config.yaml
num_attention_heads: 2
head_dim: 64
intermediate_size: 512
vocab_size: 2048
hidden_act: "squared_relu"
norm_eps: 1e-06
rope_theta: 1020.0
attn_scale: 0.193
init_std_up: 0.0491
init_std_down: 0.0
lr_mult_o: 1.18
lr_head: 0.00673
max_grad_norm: 0.5
doc_mask: true
max_steps: 7083
Each number is 500 + 25 x the weight over the matrix's rms, rounded and kept within 0 to 999. Layers, rows and columns count from 0. Numbers have three digits each.

# down: layer 18 MLP down (transposed), 512x128, rms 0.173, rows 334-433, columns 64-127
# up: layer 18 MLP up, 512x128, rms 0.19, rows 335-434, columns 64-127
down334:466472507452557495499495502525521502532521534551528494467479455509465502522513491514475522541472542539485518448472478506500491485505435533482490546514523433561471512494518480484550508518508510
up335:514494511467472541480479438494471499516508528514523500517468464489485504472510512502499479486457513491501514468461487508502460485496503505518526497447534475486515520471507483469500513502422498
down335:521485549545478491530449482517528526525476493508511516526495480477535486505507456468471535486539505500503476481461569468493497526510511539522474495500544539515494497495474452488480501518504503
up336:450505510435498509513506505487484487528524512488494513504415547497493504523507519449453490464478517483523489497479445517525473500508488505547479499464455499511489528498486531525498503531495450
down336:507495551518488464488488497498469485501521496553496478499491443505487499475465483486499460503503478544561456517521520492517493491470498438488517492527525502509533503492448462524513511484481514
up337:464505509514509510457533507512483495472518490467456505476541518475513488527494568425474503497556491509466499473493490476508505504463454537490512524481491493534455505492522534435492495497514543
down337:538528566504485502484497512508471486465512507514505452503496498520486544500482495528556491508507511540543509507441479486508484509506502485437521477473525539521485501520514511457508483492516509
up338:509477485524489479460494452481500490492474524469478503487495574473529487456508513478481510498517485526489557440531430510495431497503442583507478560541525487522522462508535462482506558516498516
down338:488469533486480490477536509509519512583555476497531513532494505507438520535538467542498496528476535524455510498516494495519474523469522503503499499498437515506491506495506500573522498492524486
up339:482481505469492468506484493502484531502516528515508499491521523517481491516510508521460461482524466472485503480521463522501465512539514487497494485503493494492465499508506485484481507518494493
down339:490477491448490487501533507502525488528529510493513531505506493484509479536495495518513476459489455495507484455471533549465493517514449517468523512517486470470485490494500492477477502509471522
up340:450477496490528536494538431493493472515455488486520469533465494484496508508511532518505509525544484496506507531520523482526524485527530490487508495491488469504491521436586483536487550474527486
down340:452531492519485486530514546499517514531530514492486487478450516449489511486526512490513463510485516426513521470479415500567527441515482495528490516522539513461487514496534494450470502501479521
up341:499490480497494504489507499489503498486507501498491503505493511493505505495502514494503496490511488486502504493495487504505495510504491520511506511504481483508493521501513501504495511508497503
down341:490512504500498502502500503498516508500494505506501501499510493499496504498498501489497505494503496500506490507494500504505499502502493500499502500498507509501501497510496503505510498499500501
up342:522495452476509529495490416495508482550488516483510488536531501510529485478473465489535503498506506518525497529463509493469455488481494512525499509456547441514460464476552512534458538495492476
down342:489544501481517499474524508512507462470514513545506500496516485488493583478498508443476452483468493466558485485533507524542512473496533520479480509474510518471547521462524474503459543489457496
up343:460498475528494535504521478491490542495473476497531539491493539501490499496505535472512486515473479482500493521495535538537542465501490521481505515503506514485504510457515499487513500487464465
down343:497513575480516509520486509519536509513515486515495539512488472476523531521509463503523482545506485504496506512506494499478485517483490521487519465502504513497497491497519516488519481497516546
up344:509529456465465537521496492498481524488535570447528532504498489503501455475495517516485521514545461499519485453494490545511508468466500500527520508472513449481500513511524512457492510479498541
down344:486516487516481560498540466488512480512501481482492488516506469518525434537501514509486521507473534515524512511543563452478562519488505517501487508559467526491503525478499560515493537563498483
up345:525503485485524470510480461460533481499460530484502489501502534467489499522478509536490459466560509514509510517456500500454489533540496460459565475501454519525521525488521500488500556497520471
down345:476563501462454476470531483488498529466453468546464527462486509503484517528507525513534535486524509558549477490489451534504477501509467449407499529470468483519467479520517471559480516475518476
up346:441479472483474579527451492459492511521469483528498511491415509460531507495500549429458441488501450485472526485526502486492503504456511513485502550430508496490512505486547514508492539548451495
down346:481488515482475531443482500543474470533479522483517468512525486568402448499518524489453518543494527490494496504462560435536524532448464467503480520514536502494480470510566520487527483529495483
up347:488504491499497507486501502485489482487506511488498519519504529477515487487505509480500503485486492481502518494511485515504494498499497512509510505496489469508485513481507509501482512506488490
down347:499507492496488518503498477491496500505497518492516497491486491490498483511509493513506507502508534511484501505493507485508493491501502506511490519499491495501504507497506486499495508510511479
up348:509476484472496511538511512506490471503471512537530515515504495471496482497541471503485492494527498497534510546504492534497533497509515469493545531467498431476502496501490498465490528531505532
down348:529472481501475511458548473494475549517539502426508480502506531416481474518511456495502521487528521483527488483494566554470476500487523534490533529498478490487543470532515503505519542477546487
up349:510464513521499506513503466484506490501526498442518563497483501487507437503526519509462504477536538515506519466472520514447493474529508564538543472477518498529517487518517519453502509508534529
down349:488507516492527503491523514510533491482461529513504437492513532508468485503504488515496525526545473479498508511493483487504512476494508456602485480456492476466480483510504507487562496445459472
up350:512508477492506473511575497478499491499541511496500460511503483505505488543489557473479488481513494529462496495502488478521445452499537525506491531479484512482507483548505520498483529554504514
down350:488526485519481502445467563507515512503501493488522539461489468469508517500482500540521443484415530537473563517477483509515504515494502497525495523529499502509475513517460475540507443499520498
up351:475479473515477522441539506522469469485449527466447502514535508483470491462489490527512521541511464443502475508491507536494529523469540490490513522511489478490511497458513557466465541484474493
down351:489478505489486502503485471527471444475457526563530470499468526496504481541493487485538510506476545482511501506520500438491458492515520462535553501548444538499475527505476477454527492515491539
up352:529425502527478524507503541488517483519516482501482480505484535435522487468508490494427494478502550513489495490485517501437491522512491516468487496448477541507515490510488508505517540497560562
down352:489519494458457511428507466487486510489490526513488516535530505517426486506482520488519532525487499463518496554520454471526464446443506506459483458508525497479485489521536508460482527492475504
up353:521539467491487501490480487494500530442542521533482465502449502498528538504471495535532487531491455472503483476540492561509512513493481522528477525464506487506460505506498527469490560464459535
down353:472533491484476504516495484505541479480449523524496557499492459504546490469494489499550501525474515475514511503543487469480470522490491509479516487502434453523525449507530494502512448550497498
up354:457546508446493495503482517477501455511527490535443498481548529496542472507582504496500497489546513521476524485488499535464538521521444545486489526509487530557469534502510481480515523484505508
down354:491512512504499478512519502533470488474509548475483477554562490483528501446474540468518503504455529444534529490535461533523507487456448546441474491505518506478502511519496463491516529460524501
up355:464474486521531460438521527478491520489490507472465507505547522541519482459520507498507464485512492501490514450521501480476506482558421499492477474520498506528499528478525486551464501500509504
down355:483503492537509508447513527464517549537514503464460544453481523494528502506490501483501515539516494505459498532515527528512508472491529495528520485537532480527411471438546511490492527458570484
up356:500461498482493456510509513511509508480522469513470464515482545471586502488499473502482523513458526457505521511504495527442498489513490494510517469493531491538486495461479555482488572471473521
down356:454526476514547489500501487531496494489479450545506437540516509537474544465508494529496513491491544461556510554508486512537489499520545495460547514454512551542513457526496507512498524522522530
up357:485492488494503500491509498493493496491505509493474503498494512502506495480505518495494493490501495491499521514513488509504493518505497497508514502482504478493495506478502499510500524515501501
down357:501494499502497505505484502496503499492497497498497500494493498495503505504499487493493501494510500488510492499501498506490509508501509508501499503502497492506500491501500496501491497497499514
up358:523502465517463526506494452505502489508539493520466458520512537517480457464499524468455461499523466474499513472477478498492476475528526517473517489497506531448445483501489510495489506533480510
down358:512477498491572464426497493466534527515484500499470542470552455487502459477502541502504544495521469512494491414463531506486527516514543535494496550530483553518510501515463518546482499454474428
up359:507487486491495506493508497488504498484502511491500507508498508506494494484503510492497492491498484485497517501518502498507489511516501516524511509497485476510506512500508508504493507509491504
down359:518499496489497488502497488497492501501489503493485504502497492491495505498512505497498503495489495516504494491506499510508499503499495504500497504480496503499497492502505514491510487493503502
up360:508425476463487542497487465473506466471469526474514471523440542523484497501476519504502467484525504481468496504459455533499512501538508460511497505476445476509546527485519479529505514550473463
down360:529496479477500492489565488482493517488547440523470508487503476510486576484413547487545528494527554477510506542466520512470523540456550541488487527542501494575516466468503486514458554551505481
up361:447463483453542512493491510486464498505522510504474536522400491511476461538486515486476485504481515524494518500517469465450496556470479486527478456511485542522498503438507484492458502506510479
down361:517450524534526497510503539511495454512502485554471470499489473507471500485574487509510517575460467489519518517531496513497477465461559510517492491494479491449473513467453450479522478480472494
up362:427494449506470514501495486511517527508510511518496495528468552445526515501524510534487495479492484492510590489467481536489523574514470491544521509432416444516533555474468467478503508490527536
down362:528512467535473476527515503499481511515523512505522516496539460495475533472455477471474538470500486450520487500479503507486580525520502538430455494412467539498509507478534475505501489475483486
up363:478442494435519537469529438505488531516512529507453574538491478465498509499506508485507510508476506439470473508516506480470529490479496539528458512504513487528507515470546510498470499493511489
down363:519472527550503470518461519517466518543523496527514522458506475513489507496538507485545479492537520486527484500489566485448527557499495524514513483549452477518541494517418529530519467484494507
up364:515521509469479495485538463519473511517488522390473572488425514407569505523519498505518520420556438526557511508513513523448486517487529534559453506516476450524518580507550494498515527512505510
down364:523574481553492469468485514455471481516545475561546539512497495469493515468540541494538477464523538483515546589499539530483518552540566503411559481476531541502544507449458491492477488478509420
up365:545498480493447520506485475490493531522490469493486478521445518489553483489542512528484515463481492516493497512512518459508457479538512510502498497448524524534457484500539475464507534506502519
down365:519522557531514461479505511480519439547521481500507527467550518551461525504526501446524552427548505450522478507534488521487537525529493467482439532503537476520493467489492468486485523490548488
up366:459515487498528545479499471508446469501502482498476497532488507542490500475508483495460461509510471472491513532496440506514498474479521506503490515498527494522492527480542503495443520492465452
down366:461502498479493464484485479497482514520528501510471515496479477531456500481490529461507532523488468497467485472522507500522540523516509516525508494497506498480493519497504497456466487459498479
up367:547480464513492488480557477515518516506526458479459493487497495502510469478479519458512499463526527471535499520501509499514516487493462446516557502509513460479501462506523527481492489532488475
down367:502545501544476497478490496513526496534477498529455511532526499524547507506506486475511507523548459521485498496507518490501456484458455470474493521526513525491506502500533455496504436521553508
up368:511501452506447497510513489467478534522501515539478519521527503481516513503488468464483524466486476459508502548530511513517506515501488536513476528472473494505480578461483553558447571509452503
down368:544516512468480472514480517512537523492473549501536498537520488464468496493454461509510533536503501459504457515499498501505493462506527511541526470497502524497526533520477443489526520455513519
up369:494517462483535506442492481443475465516532504498489493503469489482486497491499484476488458482548477512476540515492541482492531502503459525480567504515511476549465499519476550493465488484499479
down369:557509475453509508532493549507496474524494549479470492431495479446463497497536520506444491514501492478472468527486519509548562523514500564463535574509453491472510457516534421556475519533478510
up370:474448503483424501529553492504476486486542466474514540523480488482474526425519542483468472465547498491483549538547501501528452541506524534516542558495492435500483481495494501454488518503481465
down370:512520490499504429546499539480537495477516572510504487525500553522492482491477451451508502497510463517479489550467487497501500463538517462542524490550460476497486492525488558451474506528566483
up371:488502500467469491498504481493497484505501500509483514497507492506497507472534508484488477499491505492506518495496515492500491492498463507498502496514504462510493524508534494478460530509476516
down371:493496502472492492507500510477510490501478504504507503480490536490516516509517491483512488513494510517497539508483490469516502481528472483504506486489490480495504497502517500486503508496481500
up372:534507474509472482514475512498516532515541543495465493509539510475548477465463472460501478457517482509482518517440453505455517505550446484472528493507483500487538486473493506516527512497485500
down372:503487486456490526535521553489461508550483494507483500502458486546491456451488554465469524483525477484444499499501480470495462479545514530492483493538471501556497488479539440482478486492534445
up373:537503505531516495512481497493506518467501508504483488504516508496536504518473506505437471466476482484498523520503518495477513492522520538491484463449488487493496553457548486532450505567464468
down373:497473489516485494525532526497505484461473528531494471462536495506492491515515543542532524491426490467486479508528491464515526528454513506462466491482503528471517500506500501480486478513450506
up374:528481504443497489519505509453478482463517526472501504505515518497518504499502514459473498508493490534539509478503481486511524490466508464501488490488524514503512503515505534508488495502482501
down374:498497508485571467542488476499463493501501477472552505500527478511511483495503474519525472529470457535483511475503532493489489489447522467506515479509543526527473462480505471515541523512524488
up375:532474490524529481502489478440509486477483523488520498485492514449536521519489510478488492440508423501527495491519454541492505509511476543487483489472493489476459586486521546505535578589430526
down375:486488517491485530498530538465479529545507456503474513492508508513493526470492545497452540520479510488527537543481478489518539509468513465467566469533475562459488499517488515496519503471474562
up376:497495485490496509507505495493489501485498504483477513514482508506505499481487513497496490510504496492500511476496495498498495516501497508514506514480480475507496502481520511493487516514494512
down376:518493497489505480502503499490501479504493508493494493490510484490479513496495516497496521503499517494493498507506500484508513487489509493485497504499496499504508503506505518498491482492505507
up377:483487484488480516472506467474481490488513517487487508513497523498504501476519528475482494491497486492490509484516496500496484496495497499518525492474484476495487508495518522490482515508486493
down377:485499504513500498524479511506491504513499492507518475507503491502473500528503482488504508504498491507500491496496485489512537515508499491496485514495489507490499500521493493518483509489484490
up378:480448480484518507480513529509451558486481520500519524507505484486514486481489532507476515476534487485464501472520503489517498539524512501485481534503460498497498501495522511480512489512488515
down378:498435501510498493455523503483468462541487540469493523504489519497507486504535509494481524453528484528501478510535508502488530514491456515534535518487526485477509470497467468534497519482496510
up379:504491473478533518487490470473462503441517573496504504480477509528522461502557550477526475523533516469493573529542514523487500505466453492523485558489477508515470528470556491472496498595468444
down379:521503537517532521453443498511495512510484524483500497481485494530493495563466508538500499511500511516512493574505536466502528450448505495461530483502512620512505476504517446474519497509503473
up380:491476498480490481505498491482499488504527494506469518498497531490488510511530491496486496491488507477485515496489474522520513519494493501526504507496482498526513521495483522476460495493492518
down380:499480497495518499498511505519514510482508510498504500517524501482517494516509506474485506513506494480480504484507485525489496497508507490512498507483481518498498517511509500487491500505518489
up381:499524475510490508523475515517531482485498465522495507503532529498529486486479460490533451494498507480509507500503525491480494519502490506499471475513498501514475515487508496513466511505457518
down381:446487503476493482503514509483475511503496510490525496511484490473473499495484546494500503478465516499478492489530492484504481520545517465513513500480515540550497503476503519518502485491524498
up382:516497483500497530492532472462506458464486512453481529492465524527484499518492483511490475474483469501513500466505515482479517486520515490509511534504497490526511510485506540488474540492471509
down382:489509509506487475507519484481476520494503469531486490544502473519490477498486460510511468506499490490513476515484479496501498500479519487482510508519508499517505485493504501522523493471491493
up383:472532491485481480463495472482483500504475549486522535501488523481522421503524505467516494470490495534427549475484506524508513501507461517513544508482520492509521456478463472483514500535509470
down383:492477551516542556544504501509489488501501465491479472508517554490479487511495489547521532531527500438500481501531478518519477442479492450514483478507476500532528488515524479508491477482459499
up384:531490506462519536496513489454498469491496466455422490481490546509483529473511524487544515506579479521499523487476523529454516512489501487498521472516445536505476536465502506500497546493464531
down384:491566566490546514502498529484534439527473478522454459466467507472497529478549513438508471482484508476518518470454479494451536494514500485520490578520484502505495500536479500439492494535468524
up385:462479507467512492490489523537531548439535507491497500460499496533532482481499549495512508467457479511468563482551427530495480486513499502490551526471509531513487516518487539490474516551491524
down385:540497488511490491462448521502479499484552513547545475477428504552527517502487509527549532485509512583504505505530489496505496489490469466484449485498540470500498513490461463455516541585486486
up386:505526492525467532434518502450490468515479522510483527537487497528537530487525530468519508499517522497484483490501445534470504509541480463498526473483510450490469500512512557498458528467479450
down386:490528504524499489549499443498506483528491513469481431495452500538459527504511503485539531468430525483493511541475487454533487507508512470529470533467500494484553538490453476465473488461486484
up387:511530485513482489471557520483502473474500527477511505497517506506491491505509519492453473495504492505481474505467493516500542460501521483497557471506494477536510483439540521483518502519534479
down387:519524475483500503503522503484486460504467462534505547530504510497521509521525508517468500470495501499480486482501494488547525487466508486488496486496469511478470496476492476512506535511535493
up388:499482443489484481539503527488496510486467489458479535536495502492499493469538533496491460511520510459491486536515514524480524565500512555483507523479533467482489536518518516481507493536514512
down388:537484469501482500528521536530549517544491484474505471524496513506481514453478524543486507512495529534533448469529536526490462493504514471459477491450500460480466521520523500513469505488543529
up389:513446491472477540489537520499481503511536518455466491496476519489529486510517569415466468516524448509509497462485493465542508519501510519465484532420497484506515528485562535474478498533526501
down389:448468530503511545496521544506522501511490501502514505494449472496441539507498497498547474494518501494496498507515497532521478535487467441497470497511557473498501494494523501500512470479435489
up390:509485483480483501483508495495489487497506524500493515502489508496514495491502508483505483484506492481498508510504495512505496516496504509510515491486491486509492514495509496490502514492481500
down390:508503504495503512506494505511490510498496498492508493504500516492494502511497496510508512508496515488497500495500500485491495493498490497497515505493491499493506493505513509507495506492499499
up391:493479493503454509458492503459459485529541488567452506509491520523486519485516454481476443490506463511467563470518503533503480534509434499512493521513488489504456522484493531522465533525475519
down391:520483466445497436513497481445466524513460499490515445570474534523520527558505508490501511551511449517480486462506499508524467447520470464454467488524525537500495508520493498431501589496548496
up392:476501490496507544469539464516486476494494501536409534570441499481531516546493481518516533476551496443506487497511441510528532458496518478502512526487481461468443464510471498515524523515508497
down392:540519490470429470482482466468464517466440507483501497474522441506454466506431517493514478451466490485500557455444486494487463503525487488499445486497524543486497484536506520520497483511509507
up393:462517476549515462495454446453453475494557507490498471528474512479495464524489466506525433507507466500475458486455521453516523507537483465522557537469518494564478502510483500512484513551449493
down393:500519496487548536461556563492450498539501572492504539504467477458472485529514541445510537517483502482509543473485533506496538541479490461549516522524461478470485474473481511458517502507424504
up394:487498490489482509489491493487478486484515510495490507497486521480509492493508516499502481491505490503508505501506494495491486514489494520503500509494498472501481515502498510489508522510479488
down394:492515491498504499504507499513495488506503496503490481475491491497495502502489497501496485508502482499501494493488510505497493482507484498488499491521500501500484506502492486491497501516504490
up395:507486491495493514493496494493480490491500500488496511507491511497507497483507511502489500489501492483494497490505491512492486511486499501521503510494489485513496517484515499488501500511483490
down395:498510476505497505498494506495493496501502505497504496498516510500489512494474503516496498503514496498510496511496508480521512493509495505493488497501500490502497512505503505497485512509501499
up396:502494470489487507493519502483484484487510518494493508506498512485498477481505509488499497486505494484490508507505486510477505506490488516525514505475477486495499507481521508504507525530481507
down396:492512499507491498503486504527521504520501471505485487509524496494492496498482501500483495518520477501526490511493487494507498488490492501519498490503506500500495481496509511477519484501512508
up397:475472503456502502427515466484502481498526507453495512496529544458478464476530515515452534494510511508444511510464492564469518478514494521517502479504505496508485486478511514507507500493494475
down397:487508519545496474474482526511456544490497514484463486524526498538464490547499512513476528450538508466492472505542469449499522467488485520476482463473481496518490495505534453490511493444518529
up398:499476475485503518481483451464526432527490464451511465489508555515495460501511491497524462491514494522451484506472475559532482484518481546552591462463472476550478492503521521461481533509512483
down398:499461464498482490494497501480534484530462515521412487474518432476494499506541568495528507546509476505574499500453525466507528509490504532497453471481455525466472453480466511522482540487506453
up399:494506478464496538479559481468515482538554521500491529541469509518484463524520453463445489474479463482465514538533460486473480532508507519498479447462504495500504511432494522523420506476426433
down399:449524487520487474487516470488476542504542534528478492480552496521497453455499492495462547525522512487473524518475512524555512490479571528491539480514531531515481509506469505496451479448501493
up400:499481494489490504475493486492489489497515508486508519502504517487515492493486517506527499494518496468508525484518500519487488508492490512506502491490486467501475519476512518485494517514496491
down400:498496482492491515516484485511509510489489500489508509502508514503500486518494491502490491512508488476501507515492503485513514494504485492514491499492495502503506513499485503514490508475506483
up401:459519482505477546493552423493474508487518511527502505532505539554514483478531498518543531501500457464479526518537509496488469479521532503554542436452481455496506547533494485493516563519410502
down401:549540489453475453466535506517507533517531489519450505514566492534535463503518514536510453511512461410493478460542519478519512514506508494471467422531499441502475482528513451544522510460515535
up402:490490489497523503542531530514473524467482537483520528509515568487463475507496525443478510515475468464507480515540483514495521573481476479486491519493509488520525512463489494488479514480495534
down402:518514523518538487472493509471527494494478458482495466496493483510499480520509481500493468500480509500534535518488518525526524500499536453496537476494506504494543525495516489486495492443516480
up403:503506485481478516486541462453510495496480464499532488556479525448553518526521528452476440452481471460466556525465503469512529512532490512515519549487535472492469486455522528552526518554500464
down403:538540557535480491509503501556502501526507476511596486464504499514485513486498490508473454530454475494509519512438477460502498498520414460477498540467525522494481520537465515472487519571513512
up404:494506464509494516505465491511461537464492452446509488497465589508508493485494521477498460470521486491505490502536490520492506486519525533492472500428498494479464519464537491507512485501493448
down404:512542519525492468494494495500511528467490527505450490561496485539530532502521530490509475487537494485471451503499479507487479492506497515506509477478554541508468501498521508454494495493519495
up405:498489492481489495487503493494482490494497509485477510509488527506517489496507515491501494501512494498497512494513499492506492515500489503512510499497499489509498501480512506504493521519499489
down405:473492481500494475486495500493502501502495496482500494487517505497490494486523516494506503509491503506520513493484507514500510502484494506506501519506499498494486491500497495496505493490496484
up406:457445487528507539545495471509476506457519490443510500487446524394505535487550515503494519470463461495480522518508435500496479488501512494496544529442509533502487487477509526537499508475465470
down406:502549481504506514538505505511500501490540492502496431477494507503501504545446491479515462550473472441539457529518458455511495478530502499529485406536492541501538451527519525490480518482467490
up407:480501504489501507519500465486502463535492486484531476491472536450498505480498514462465498476497522497459490513532506483506469505531501455550487449505468505506499517503511510523509504571480488
down407:548456519505523487481491464482491461539530481494489468506526448532525492468515518500518519526516508505466489484469496551447489526519507556448506541480488504497461480516494467494511546478504515
up408:520445496497497497504484520484493485472511496470495557541542519512548517482561552459510492462532503526510464525486514499538431547513487527539512476533470459498496500539524470484491551558436537
down408:477501477458527539507463548536466554475466486494494507487521526495555522485509494519475476503521514554505525514478527478565505504437503559478481442485482492509504470493483511493498521506482546
up409:485492485503486492476505482479485481476502509484500507522490507491518483481496503480488501483522476494518523502508497504495486513505494506514503500496480485497490525490506516491501524502481501
down409:528503515500496510510490493507490493516500503507524514511475496504496495502501505500490500502500511499497513493506490498501496508512507493489517487505485474500506498498512490496517499496498497
up410:513489474475478506511509521489481501486497519528447544528515496466505493494511475454526496496525482491511480535525522499442469541481523489477487518463503483504494496470490542501507526505482521
down410:499502538513490478513510522473498500472524498473520500480503508489478483517479508475495452481504498499500518525449532482498478504534478479465495494482521501484511482569510493487480471503504491
up411:501479495500488510497508496472490485490503503499495500499505509496506492488489503490499505491513498495503521488514499503496493518493500513512504509489500476499501511481523509488493523509490497
down411:484496496489496497507495505499514498500521494505496501492492488493501509500501499506484515487484491506496494495486493490495498490512495512498507492509487503496487510487497494501512516508496495
up412:498498497495497480532477499518466479532590463490504586490518499488505485466506495502516465497541498504488499464547515523487470547506491495519495498508495503532483520497534528521482488524505444
down412:489531525502492505458479503503506494483530511571526514530521441503513531470527501477468487516470468497518534493521561535473488458506552515543545490556531520483547436452528528488478475479505500
up413:452492476533520464501525483500514498508515488445482494485523524541553462522578523504455462479531477510501578497489515561521529481485510507490485517509513473507526517526495517421428568509458510
down413:509492495493474490510474544525549527463468472504537486489530519510493446462505465486527481530524520515487531533492540477491484447509516567502494541413563542501508465510470512475464481443488511
up414:488487494506517492504504488522492471482497513496512517518494494520484526441513523519484502514547485463517506501516534510502437536500487498516521513497464473511488536480501507530503489480511508
down414:510519548474462479473514504488522485507485506493531470527489462509510548508502480498523517478509526494513472516510480506573511490514506508506506490490520456499506487490531479508517545488507493
up415:514493490502522510482509496462456490455509551501502451544536513500544470513542519466494429529505524434493515506543515486469500503491459489482454522482488505469512550456531498507473509535503477
down415:491540516467527519439464478482495503479453515505494479452467493533468454556496524514476498532518479512516481560508527506500504440455487444474555488480514584530479480492482456472461466528498439
up416:504500481482487501497501504493495500501499502489500502509493516492501484483518510492488504491514492492496526502503500508491502503501498509513508511500487497498491503493514510497485509507482503
down416:499506501498504506494484497502508501494499495509485484511511499508497504505505495505494504498502491496494498492502492495496508505485499496495495489493508498489492504502500495503510498494504508
up417:481435488505513531440513488480501547478521576456525527552508481544485423478493476478495468494486487465487505511510504490529470557488513561503514489519488529538540499516528475485510527541462513
down417:520513489474463507506471468514523501473473482499588467491504471436445505491508440469544473536526527482511487478500490526544510497475532456551517464520478498481487451499458538461497552523491536
up418:463449504550518458440533486509520432486458558504480456475516524493506481509476502477528511463494497471501517508563444547489478439537538507521517526525525483509496582433498469540470564495475489
down418:473440466542456488522498508469520529506498494532506526450459487446515444483489533515536511453538518511504502486470512498480551442522507468505532483498521493489488511513484485515563537474507529
up419:426512504499483498499476509523482515524461490500503504562535547483530486499501502446490437498489476449444533520514523462478526496482493512517479509481514470495514534453538497556486487513494485
down419:480544509532464505479529483507545526476531534468517531505483509465457551475512509568479479515490523540532434516471494493535516528522472494553483521502475553463494489531502548448532519503499497
up420:498488479485489503476511484489484489475491510510491505512498516508504482473488505487487502488514493486493525498515497491497489519513487517513521510490510495497501525490517507505490517505487503
down420:494482488490492518498497487500507498500492493512502490489494496483493498474511512519484508508482497510496507493496479503501494502497510485495498518496515476507501493503497514506515496507511493
up421:495492475484492521493500493493491491488514503497502502510498504505508501478506510489500506482502485485508519499499486498485497501519484506507491520486503468509492515486515509491498497500497493
down421:496512502495496490502498501495517506499496491494486498504490489493506502502498490496512494508497501493502483487500507506499517512495493498490499486497510509505501484506496500503494502486506495
up422:512503471501487527462520521485507487485529505519419489538504497510499496496465503403509461499540509465481508509558489474529480509510446506491494463508516521492493501494535472515427540507481507
down422:536519495546506527509472546514491492477493492507470527426451486516484501492482468552458522491453549495515507499532501493478473419489478494420510456497488508498453488473521487498478485524520479
up423:537454490515502509464545514484486509485544466492485491533513488481560522472514520462470488496519516475491521511568477589536437502510494477475532485493486475498470511533541531465449497499508507
down423:515547516538508525477494507526477543532485545495484434540546495489488493475501536464491475517522518518565417503493495541539478481495453485491493551489540497480498532533541480525515457462520503
up424:534428480470463512487517500499487455514533534501492474513477492509534491479521513490482500458534454444492523430514534504484471504493441485559485529521497525527514485520532571445478488526480512
down424:530462528526535468467490514565536496539492501555529490486505457518528494534488513541506474483528474519465504454542526508518503481505515489497511481511476494477535503495498479450459442509498500
up425:483498491490496517493521500491484499494516506498487493515490505503511485493503518498504491496486491489495503497507498509512489505510499513518509506493485486499494508491514511496499510509492487
down425:497500492512505489490498488504490505500493486499503489498495498511492494512505515501501488504499503492506503516501506497514515496497506487503509493504507495484499499488500512520490500496497496
up426:464509500488502570500529497478508506450502500446484489488504551461515487486517498503491517485524457473503513519551486519461441514506475516492476519469479485522503492492556583462545489558476445
down426:517517503514504518544544504524526465583488400494495516506459511490492515513470516481474463467496507471506510540522477501501481511515472516545475480536542512521496500507512508524500492544467521
up427:498438468507510500514537521466475493461533481511460496491503576507493433481512492513488480468535504484529490561520501478447483521531504517471500535504505472478480485549534536471504501508504492
down427:510544492552531505462524514469472539486521459480456533505497512455489522458508507541507500465517494506529448519448520535461491453488574527464501513539520500489537515481500516505518518538528443
up428:481499467480500491488489501499492484486490508503501516510488519496513518487507498494481500491509481486502519495518487511498489517507494513510505505489499477494484524483511512486496514520486482
down428:498490500501494498485498500497505510494508500507506495510504505498479485501503509504504497516496509506504497503497486494513513510499502497509509493499496500494499503516523516496494513498508507
up429:442466499490516545482471474524512520507517515497484487513518501469503514458495507495474506491506445514472489520524480491473456483495490499519514548509461492534504476498512511492487516462515484
down429:476509503506465470500487493513544473491454507494515526501500538502523509498505490490497505443516522538452518484454513534474511447489478512500544495476499505457473516471508469515546528500530518
up430:509450478487474539448517456464489460520502544497517502505499498524468507500500508544495516506539486486482521506516492496508530537552491517500506480469509463485490520538498512519474550509469484
down430:537529485505460472520497505488512476512496477498517524493488500532520507489483520491514485488570512496482461510515534519493491497509495481433478478489529468457515493489518471550488496478517498
up431:491468451532463541448479453500500495504458488485466551513526526524535515473546480524492539489490495508591522513498479556480451469525522464485505438515541477498453498515489481464550537504488465
down431:459512496456480524502511507513583490499541479436526492478536494496486492469553528450516568433514521505534525507486483532469488422498527462459500456511480521492530502500487513541462480507460477
up432:529482434491493483436498486487515515486483525498475473532522519504545512498494517477471462504483486503497501483536500515499494493532495505508502487462463456484490536465542499502448513521460469
down432:541496446502495482496516547520491536486487502537497492498539505505528538502490506486506563495455470460522479532494528464516523548466531482511451480495482452471530512491497513545504492478497535
up433:467474506480481538492528447485540468481519481513469501532456565459498539508485523457458496456513497503465500483509514480492487452522527542520454502456474499477492560470586473532457500553478501
down433:536495575533469508510470480483475504518482497490507517500492516507488525502470467509509539449542514550472453492508503489471501489510507510473580506518541548494494500520524484466488495465477471
up434:490478513531481514520504463497511512524494521479489488508444509462510529477531463486422425487517469490476494527483488507509502500525529505547517527440521465518487547484534536486457497475500467